config.toml
n_layer = 9
d_mlp = 1280
vocab_size = 16384
attn_scale = 0.125
bias = "all"
init = "normal"
init_std_o = 0.00402
optimizer = "adamw"
beta2 = 0.95
Each number is 128 + 24 x the weight over its row's rms, rounded and kept within 0 to 255. Layers, rows and columns count from 0. The size above them is the row's rms in percent of the matrix's.

# layer 3 MLP up, 1280x320, rms 0.0478, rows 779-803, columns 0-63
size [121 134  20  21  19 133 122  18 126  19 127 113 128  20  23 113  17 133  18  19 104 108  18  19 126]
[[151 112 170 126  99  96 174 109 123 156 155 141 109 164 130 138 168 118 142 115 124 105 148 132 109 107 123 122 164 155  76 109 119 143 141 109 137 129 122 144  92  99 125 122 135 145 135 128 137 148 165 110 158 143 181 107 103 147 156 108 147 176 108 151]
 [129  77 114 128 106 116 136 162 124 162 148 126 142  99 119 109 113  70 140 137 143 131 134 127 159 127 152 152 124  83 131 111 126 140 150 160 138 120 109 119  81 185  75 143 138 136 123 130 116 116 140 126 102  83 125  95 135 124 118 136 112 144  99 108]
 [120 131 135 108 141  99  73 135 117 120 114 162 120 101 107 133 129  68 119 145 163 126 117 154 111 137  96  79 155 163 160 104 160 134 123  90 140 136  72 118  82 132 157 156 140 119 121 168 120 132 122 146 154 109 130  81 131 129 157 133 116 105 117 143]
 [147  83 158  98 113 124 122 127 154 107 122 108 104 139 158  98 136 156 117 111 129 143 102 152 147  62 148 114 146 156 113 118 129 151 150  72  81 107 154 144  86 101 116 172 118  99 168 126 122 109 141 147 130  82 136 164  90 122 131 118  98 132 157  98]
 [139 103 148 122 128  92 123 112 153 166 121 138 120 163 144  80 138 152 127 104 137 116 163  97 127  79 164  95 101 153 135 195 135 133 132 106 111 149 114 119 107 133 155 154  85 120 132 131 110 122 145 149  63 137 105 141 124 106 107  83 143 127  95 126]
 [124 147  78 149 205 123 125 144 139 127 151 107  93  90 117 143 183 119 119 156 123 114 132 135 124 121 140 169  99 107 153 173 121 133 160 122 123 138 110 102 115 164  84 154 114 127 160 148 129 153  99  88 110  97 139 152 144 116 204 139 102 152 115 142]
 [110 127 115 149 162 159 128 148 189 100 126 105 137  95  77 119 149 114 150  88 133 111 100 115 118 123 164 110 143  98 123 123 134 102 113 117 106 124 125 177 115 134  75 134 150 119 108  82 111 107 135 145  89 169 149 166 170 122 139 135 155 119 116 133]
 [142 140 142  95 121 134  98 165 114  93 117 136 124 119 137 129  99 178 170 128  95 156  84 161 159 129 126 138 115 151 109 129 118 128 113 170 139  95 162 133 159 100 125 161 128 117 134  94 116 119 132 162 154 107 149 113 111 142 150 119  96 132 128 118]
 [132 129  57 119 168 140 153 141 163 107 105 131 129 117 125 112 121 158 118 135 123 118 134 124 136 106  92 115 119 146 103  93 135  82 126 159 131 115 144 101 134 121  97 120 156 178 104 103 103  98  96  93 143 154 123 142 143 125 131 159 101 145 121 164]
 [119 120  96 127 123 161 137 167 122 129  99 125 149  80 143  93 155 155 147 137 156 130  85 141 124 149 110 137 142  93 131 174  92 112  95 155 173 105 157 111 130 133 152 109 167 127  93 137 116 126 111 119 133 154 100 161 129 112 148 138 144 135  99 145]
 [127  88 163 107  98 145 123 164 152 132 165 132 160 152 123 109 106 139 155 164 106 133  74 123 135 157 113 158 146  93 142 121 114  95 137 172 107 103 161  87 149 116 118 150 127 146 120 148 143 129 100 152 165 149 133 126 136 117 135  96 111 118 124 156]
 [164 126 141 103 112 124 135 104 117 137 116 123 135 130 106 123 131 147 158 111 141 115 112 154 114 124  95 121 129 129 131 118  88 153 166  86 101 121 121 121 105 185 109 150 158 138 139 127 106  84 148 154  94 125 132 101 170 148 122 165 139 178 110 129]
 [159 113  64 121 128 132 130 152 142 138 129 148  95  94 138 124 140 138 136 163 182 126 110 116 194 134 190 109 127 133 131 100 130 157 161 115 146 143  97 144 136 127  60 184 125 133 151 147  92 125 129  94 135 132 171 100 102 119 121 151 101 136 101 108]
 [ 97 130 156 136 121 147 148 129 109 140 125  91 153  97 135 123  82  97  91 134  90 128  99  93 108 151 145  63 126 127 115 121 105 142 127 148 134 104 115 137 131 145 136  93 134 127  96 125 138 139  89 130 134 140  79 140 123 156 103 137 134  92  88 119]
 [173 161 144 106 102 126 111 134 127 123 125  98 144  70 121  97 105 130 166 105 116 131 133 146 124 106 105  95 128 115 156 134 133 151 104 182 159 109 131 162 128 127 132 107 137 104  91 118 136  90 125 131 130  95 119 119  97 137 163 188 115 135 120 116]
 [164 135 123 138 112 119 100 111 137 146 120 144 112 149 135  87 125 138  90 122 158  79 179 105 144 133 147 174 110 125 124 121 132 149 133 138  81 161 107 159 106 133 119  76 143 139 150 143 137 143  65 105 124 102 147 137 154 147 140 104 147 191 108 116]
 [116  94 136 103 137 159 143  95 145  88 124 150 126 111 147 122 156  70 135 136 138 139 156 168 124 110 134 117 171 130 143 107 140 128 110 110 135 130 117 126 125 134  98 189  91 119 151 155 125 133 122 148  92 101 182 152 113 112 144 127 153  84 133 129]
 [109 104 109 114 132  85 117 119 134 111 141 156  90 109 118 140 141 123 104 132 151  90 146 171 173 155 104 134 144  96 110 127 118 103 185 159  59  95 125 116 135 148  73 156 129  89 112  95 112 139 115 133 151 126 171 105 152 163 123 142  99 140 133 128]
 [144 108 144  81 156 191 131 124 149 141 103  95  83 127 138 134 167 129  62 112 127 101 127 161 123 142 111 168 124 107 109 103 129 151 145  93 172 114 120  93 122 110 140 175 134 107 116 142 108 120 116 109 139 141 140 138 147 146 181 199 151 128 102 145]
 [ 81 132 136 121 135 118 128 135 125 131 121 118 124  86 139 150  66 113 144  82 110 121  95 141 141 183 124 124 135 145 114  99 111  86 120 152 129 115 104 139 148 108 149 103 201 124 115  87 146 171 140 147 162 133  89  87 150 123 153 129 105 146 109 110]
 [123 135 128 107 118 119 105 119 126 135 106 143  78 150 119 109 126  85 154  92 153  88 112 136  93 184 129 108 142 115 159 144 116 118 115 122 107 104  92 137 138 155 116 109 129 148 129 145 135 112 128 120 134 155 144 161 153 125 138 123 156 133  89 129]
 [164 192 148 187 147 120 139 100 123 128 174  83 111  97 121 116 102 101 152 131 137  54 146 153 127  83  99  87 141 145 140 146 116 150 162  86 103 132 132 139 141 115 113 123 145 131 160 133 106 133 127 139 104 122 124 133 153 113 138 116 137 177 134 147]
 [132 137 164  73 155 139 130 104 152 124 114 129 111 101 122 101 143 114 100 111 149 165 159 166 122  97 147 118 127 158 135 163 143 166 162 135 122 146 110 158  98 124 111 129  91 130 116 144  82 134 154 157 146 119 148 144 133 144 104 146 158 129 100 119]
 [110 125 129 104 136 153 144 115 163 144 141  58 111 118  98 150 121 140 130 162 111 119 155 122 114 118 120 126 120 148 140 125 103 138 165 133 113 158 159 134 117 139  95 131 121 104 113 127 142 141 129  71 100 133 144 136 160 123 103 157 102 133 109 143]
 [169 118 108 125 149 130  97 153 146 114 125 120 150 126 128 140 202 138 132 194 114 122 145 153 162 138  99 117 124  88 151 123 128 153 143 130 104 147  90 109 131  94  87 147 135 127 144 108 162 102  76 111 124 109 147 107  91 129 160 117 138 150 115 137]]
# layer 3 MLP down (transposed), 1280x320, rms 0.0339, rows 779-802, columns 0-63
size [ 94 151  11  11  10 118 133   9 107  10 107 126 117  11  12  97  10 136   9  10  92  75   9   9]
[[159 116 110 110 149 176 100 126 114 130 128 160 125  79 154 222  83  81 115  91  82 152 109 148 122 135 139 131  67 186 143 127 141 103 125 170 142 127 142  95 128 111 135 139 129 158 130 108 151  97 164 113 147 159 132 180 104 164 125 117 126 125 138 147]
 [133 108 148 155 141  77  97 141  90 116 148 120 131 107 123 126 113 101  95 145 146 124 164 129  99  94 141  91 128 140 157 113 118 142 151 137 138 103 136  89 175 125 134 157 116  98 167 150  81 145 102 109 120 116 110 119 105  83 107 135 122 159 148 152]
 [174 160 116 139  78 139 117 117  97 116 130 156 149 117 178 132  77 143 145 136 178 128 146  85 144  95 129 181 169 119 148 117 122 125 169 137 132 119 145 123 167 129 137 153 127 140 141 133 118 125 110 160 124 140  88 119 124 111 156 120 127 161 154 160]
 [ 87 137 121 156 152 113 151 106 131 146 135 143 119 104  66 146 138 111 132 119 135 141 129 110 128 169 133 131 137  72  94 148  83 125 148 161 154  87 106 130 154 109  98 111 125 108 124 149 113 166 121 133 141 110 108 127 150 126 160 138 148 139  92 160]
 [ 86 175 133 143 139 129 148 138  85 142 120 121 122 118 101 142 137 146 121 119 143 155 155 165 159 117 116 125 152 114 165 140 119 147 109 113 132 130 151 125 120 129 101  92 136 136 149 172 100 112 116 121 116 107 187 136 139 136 114 117 109 111 138 121]
 [156 124 134 143  95 146 156 129 121 100 114 141  84  98 109 173 150 109 120 126 121 108 110  97 114 152 153 142 146 155 196 153 128 162 168 168 109 114 153 121 113 110  95 102 127 157 143  90 139  74 126  94 147 142 131 110 151 108  86 160 112 123 130 138]
 [125 122 159 103 136 136 122 107 127 150 151 125 149 117 130 167 117 175 157 131  89 143 101 140 101 111 187 103 101 143  96 134 155 161 126 103 124 117 115 126  94 175 130 114 124 145 144 153 104  82 139 107 134 114 173 107 127  96 123 153 138  82 144 162]
 [ 89  89 127 143 138 117 131 158 152 110 153 136 130 111 133 129 126 129 113 105 166 135  95  81 110 111 178 128  99 143  89  89  34 123 150 126 128 155 137 141 114 140 151 165 125 116 132 136 154 144 118 143 102 120  91 125 146 108 128 109 150 117 130 146]
 [149 153 128  97 106 118 125 125 130 160 101 117 110 102 124 149 170 124 152 164 162  90  75 106 114 126 134 148 126 147 139 147 122 124 140 138 126 121 141 121 107 155 165 132 126 151 125 144 107 108  75 137 152 116 139 136 126 165 116 118 115 113 144  98]
 [145  96 136 101  97 156  98 147 144 155 149 108 105 157  95 116  99 152 115 101 113  73 118 134 151  99 157 111  93 131 157  90 218 111  98 126 127 124 141 156 105 167  90 132 129 112 154 129 103 134 148 120  88  99 127 121 169 145  94 154 152 163 120 143]
 [118 161 113 111 144 106 157 121 181 105 112  94 154  93  92 129 162 182 113 152 131 148 156 108 193 146 130 128 112  98 111 126 113 138 132 135 145 132  93  96 116 100 139 203 140 139 108 143 154  86 111 108 127 102  92  80 113 133 125 143 131 106  85 129]
 [138 134  89 140 135 105 121  93 160 149  93  87 105 112 175 128 157 173 139 119 139 110 129 112 154 145 109 151 164 124 139  79 205 133 125 135  73 125 114 123 127 131 107 169 119 135  91 133  91 115 136 134 114 120 148 124 124 154 133 131 126 129 108 126]
 [ 92 123 130 201 125  99 137 125 116  88 108 162 135 158 156 111 157 119 122 106  67 125 125 156 102 123 103 130 138 124 137 163 135 105  80 169 119  66 131 155 115 122 138 114 147 109 129 131 147 131 117 182 122 121 132 140 195 136 126 102 118 101 134 136]
 [131  87 140 118 121 142 132 157 140 101 173 125 131 155 134 129 126 164  84 162  99 134 111 125 119 113 135 152  82 171 153 114 125 162 136 104  95 196 129 124 161 145 147 166 131 143 131 101 128 109 161 127 107 162  87 102 109 112 124 139 126 130 170 123]
 [103 117 142 139 138 144 143 141 118 150 125 155 122 159 123 172  73 159 108 149 196 117 131 155 158 111 131 132 111 142 124  86 104 122  95 133 119 170 103 163 124 133 134 150 105 106 113 121 116 127 118 137 115 117 146 131 160 151 106 128 127 134 155 106]
 [149 146 102 105 189 138 148 138 166 117 163 116 164  88 110  95 146 131 119 172 119 155 141 161 158 123 104 132 136 161  72 117 105 113 120 140 181 139 106 114 135 173 136 123 122 111 132 112 179 115 151  77 188 139 108 105 107 121 117  93 140 122 114 110]
 [118 159 148 140 127 109 135 122 121 167 130 126 143 126 151 125 109 143 170 104 116 147 153 124 120 163 131  81 130 100 136 186 122 116 173 154 131  87 158 154 108 123  87 142 133 111 148 145  99 152 134 131 164  64 146 161 101 133 144 143 119 130 114 114]
 [125 165 118 143 136 136 133 169  74 127 136 117 130 111 109 104 170 148 151 132 142 108 189 150 167 140 171  89 160 126 146  85 112  73 124 121 144 142 104 146 138 141 170 104 127 114 112  92 101 110  86 142 111 142 117 199 128  97  95 158  71 130 121  93]
 [170 159 163 161 100 141 153 122 154 151 141 149 168 140  44 142 108  62 125 121 156 126 180  94 129 136 113  85 126 121 119 139 115 110 144 150 160 129  81  79 122 137 164 106 104 147 109 116 150 125 147 124 116 144 115 182 143 128 115 116 141 115 100 120]
 [149  88 102 136 107 112 140 108 121 123 138 123  89 111  84  89 110 126 120 156 172 156  94  96 137 122 158 125 139 123 138 143 142 171 125  85 106 158 134  99 130 102 116 159 111 102 140 130 149  87 139 126 162 128 110 144 133 150 128 157 157 152 167 151]
 [119 116 136 139 147 148 154 135 152 136 155 139 136 157 137 140 149 158  94 156  94 180 138 183  84  90 125  98  71 140  71 112 155 123 121 162 188 118 140 119 146 109 114 141 140 127 166  73 141 122 128 124 140 112 105 110  96 122 128 104  94 115 186 159]
 [163  88 137 143 152 121 110 120 156 147 153 146 113 118 105 127  77 104 135 187 115 111 112 174 108 112  99 143  78 136 115 133 141 130 124 129 129 133 107 130 152  96 162 143 131 169 140 109  97 132 117 129 153 137 138  95 171 136 162 133 103 125 157 123]
 [ 96 156 167 143  84  97 104 119 162 113  83 153 158 141 172 116 130 113 125 122 123  73 145 119 148 139 116 110  92 140 125 133 148  99 152 152 134  92 127 128  81 105  96 139 118 130 131  91 150 165 109 175 133  95 128 161 137 148 134 143 150 114  75 148]
 [121 149 135 118 121 130  48 152 127 128  87 155 154 140 131 168 134 124  93  90 147 119 148 146 105 132  93 183 138  84 130 104 111  89 140 150 127 119 136  83 119 130 129 103  97  99  96 102 151 105 135 149 137 123 156 187 110 117 142 113 117 100 119  84]]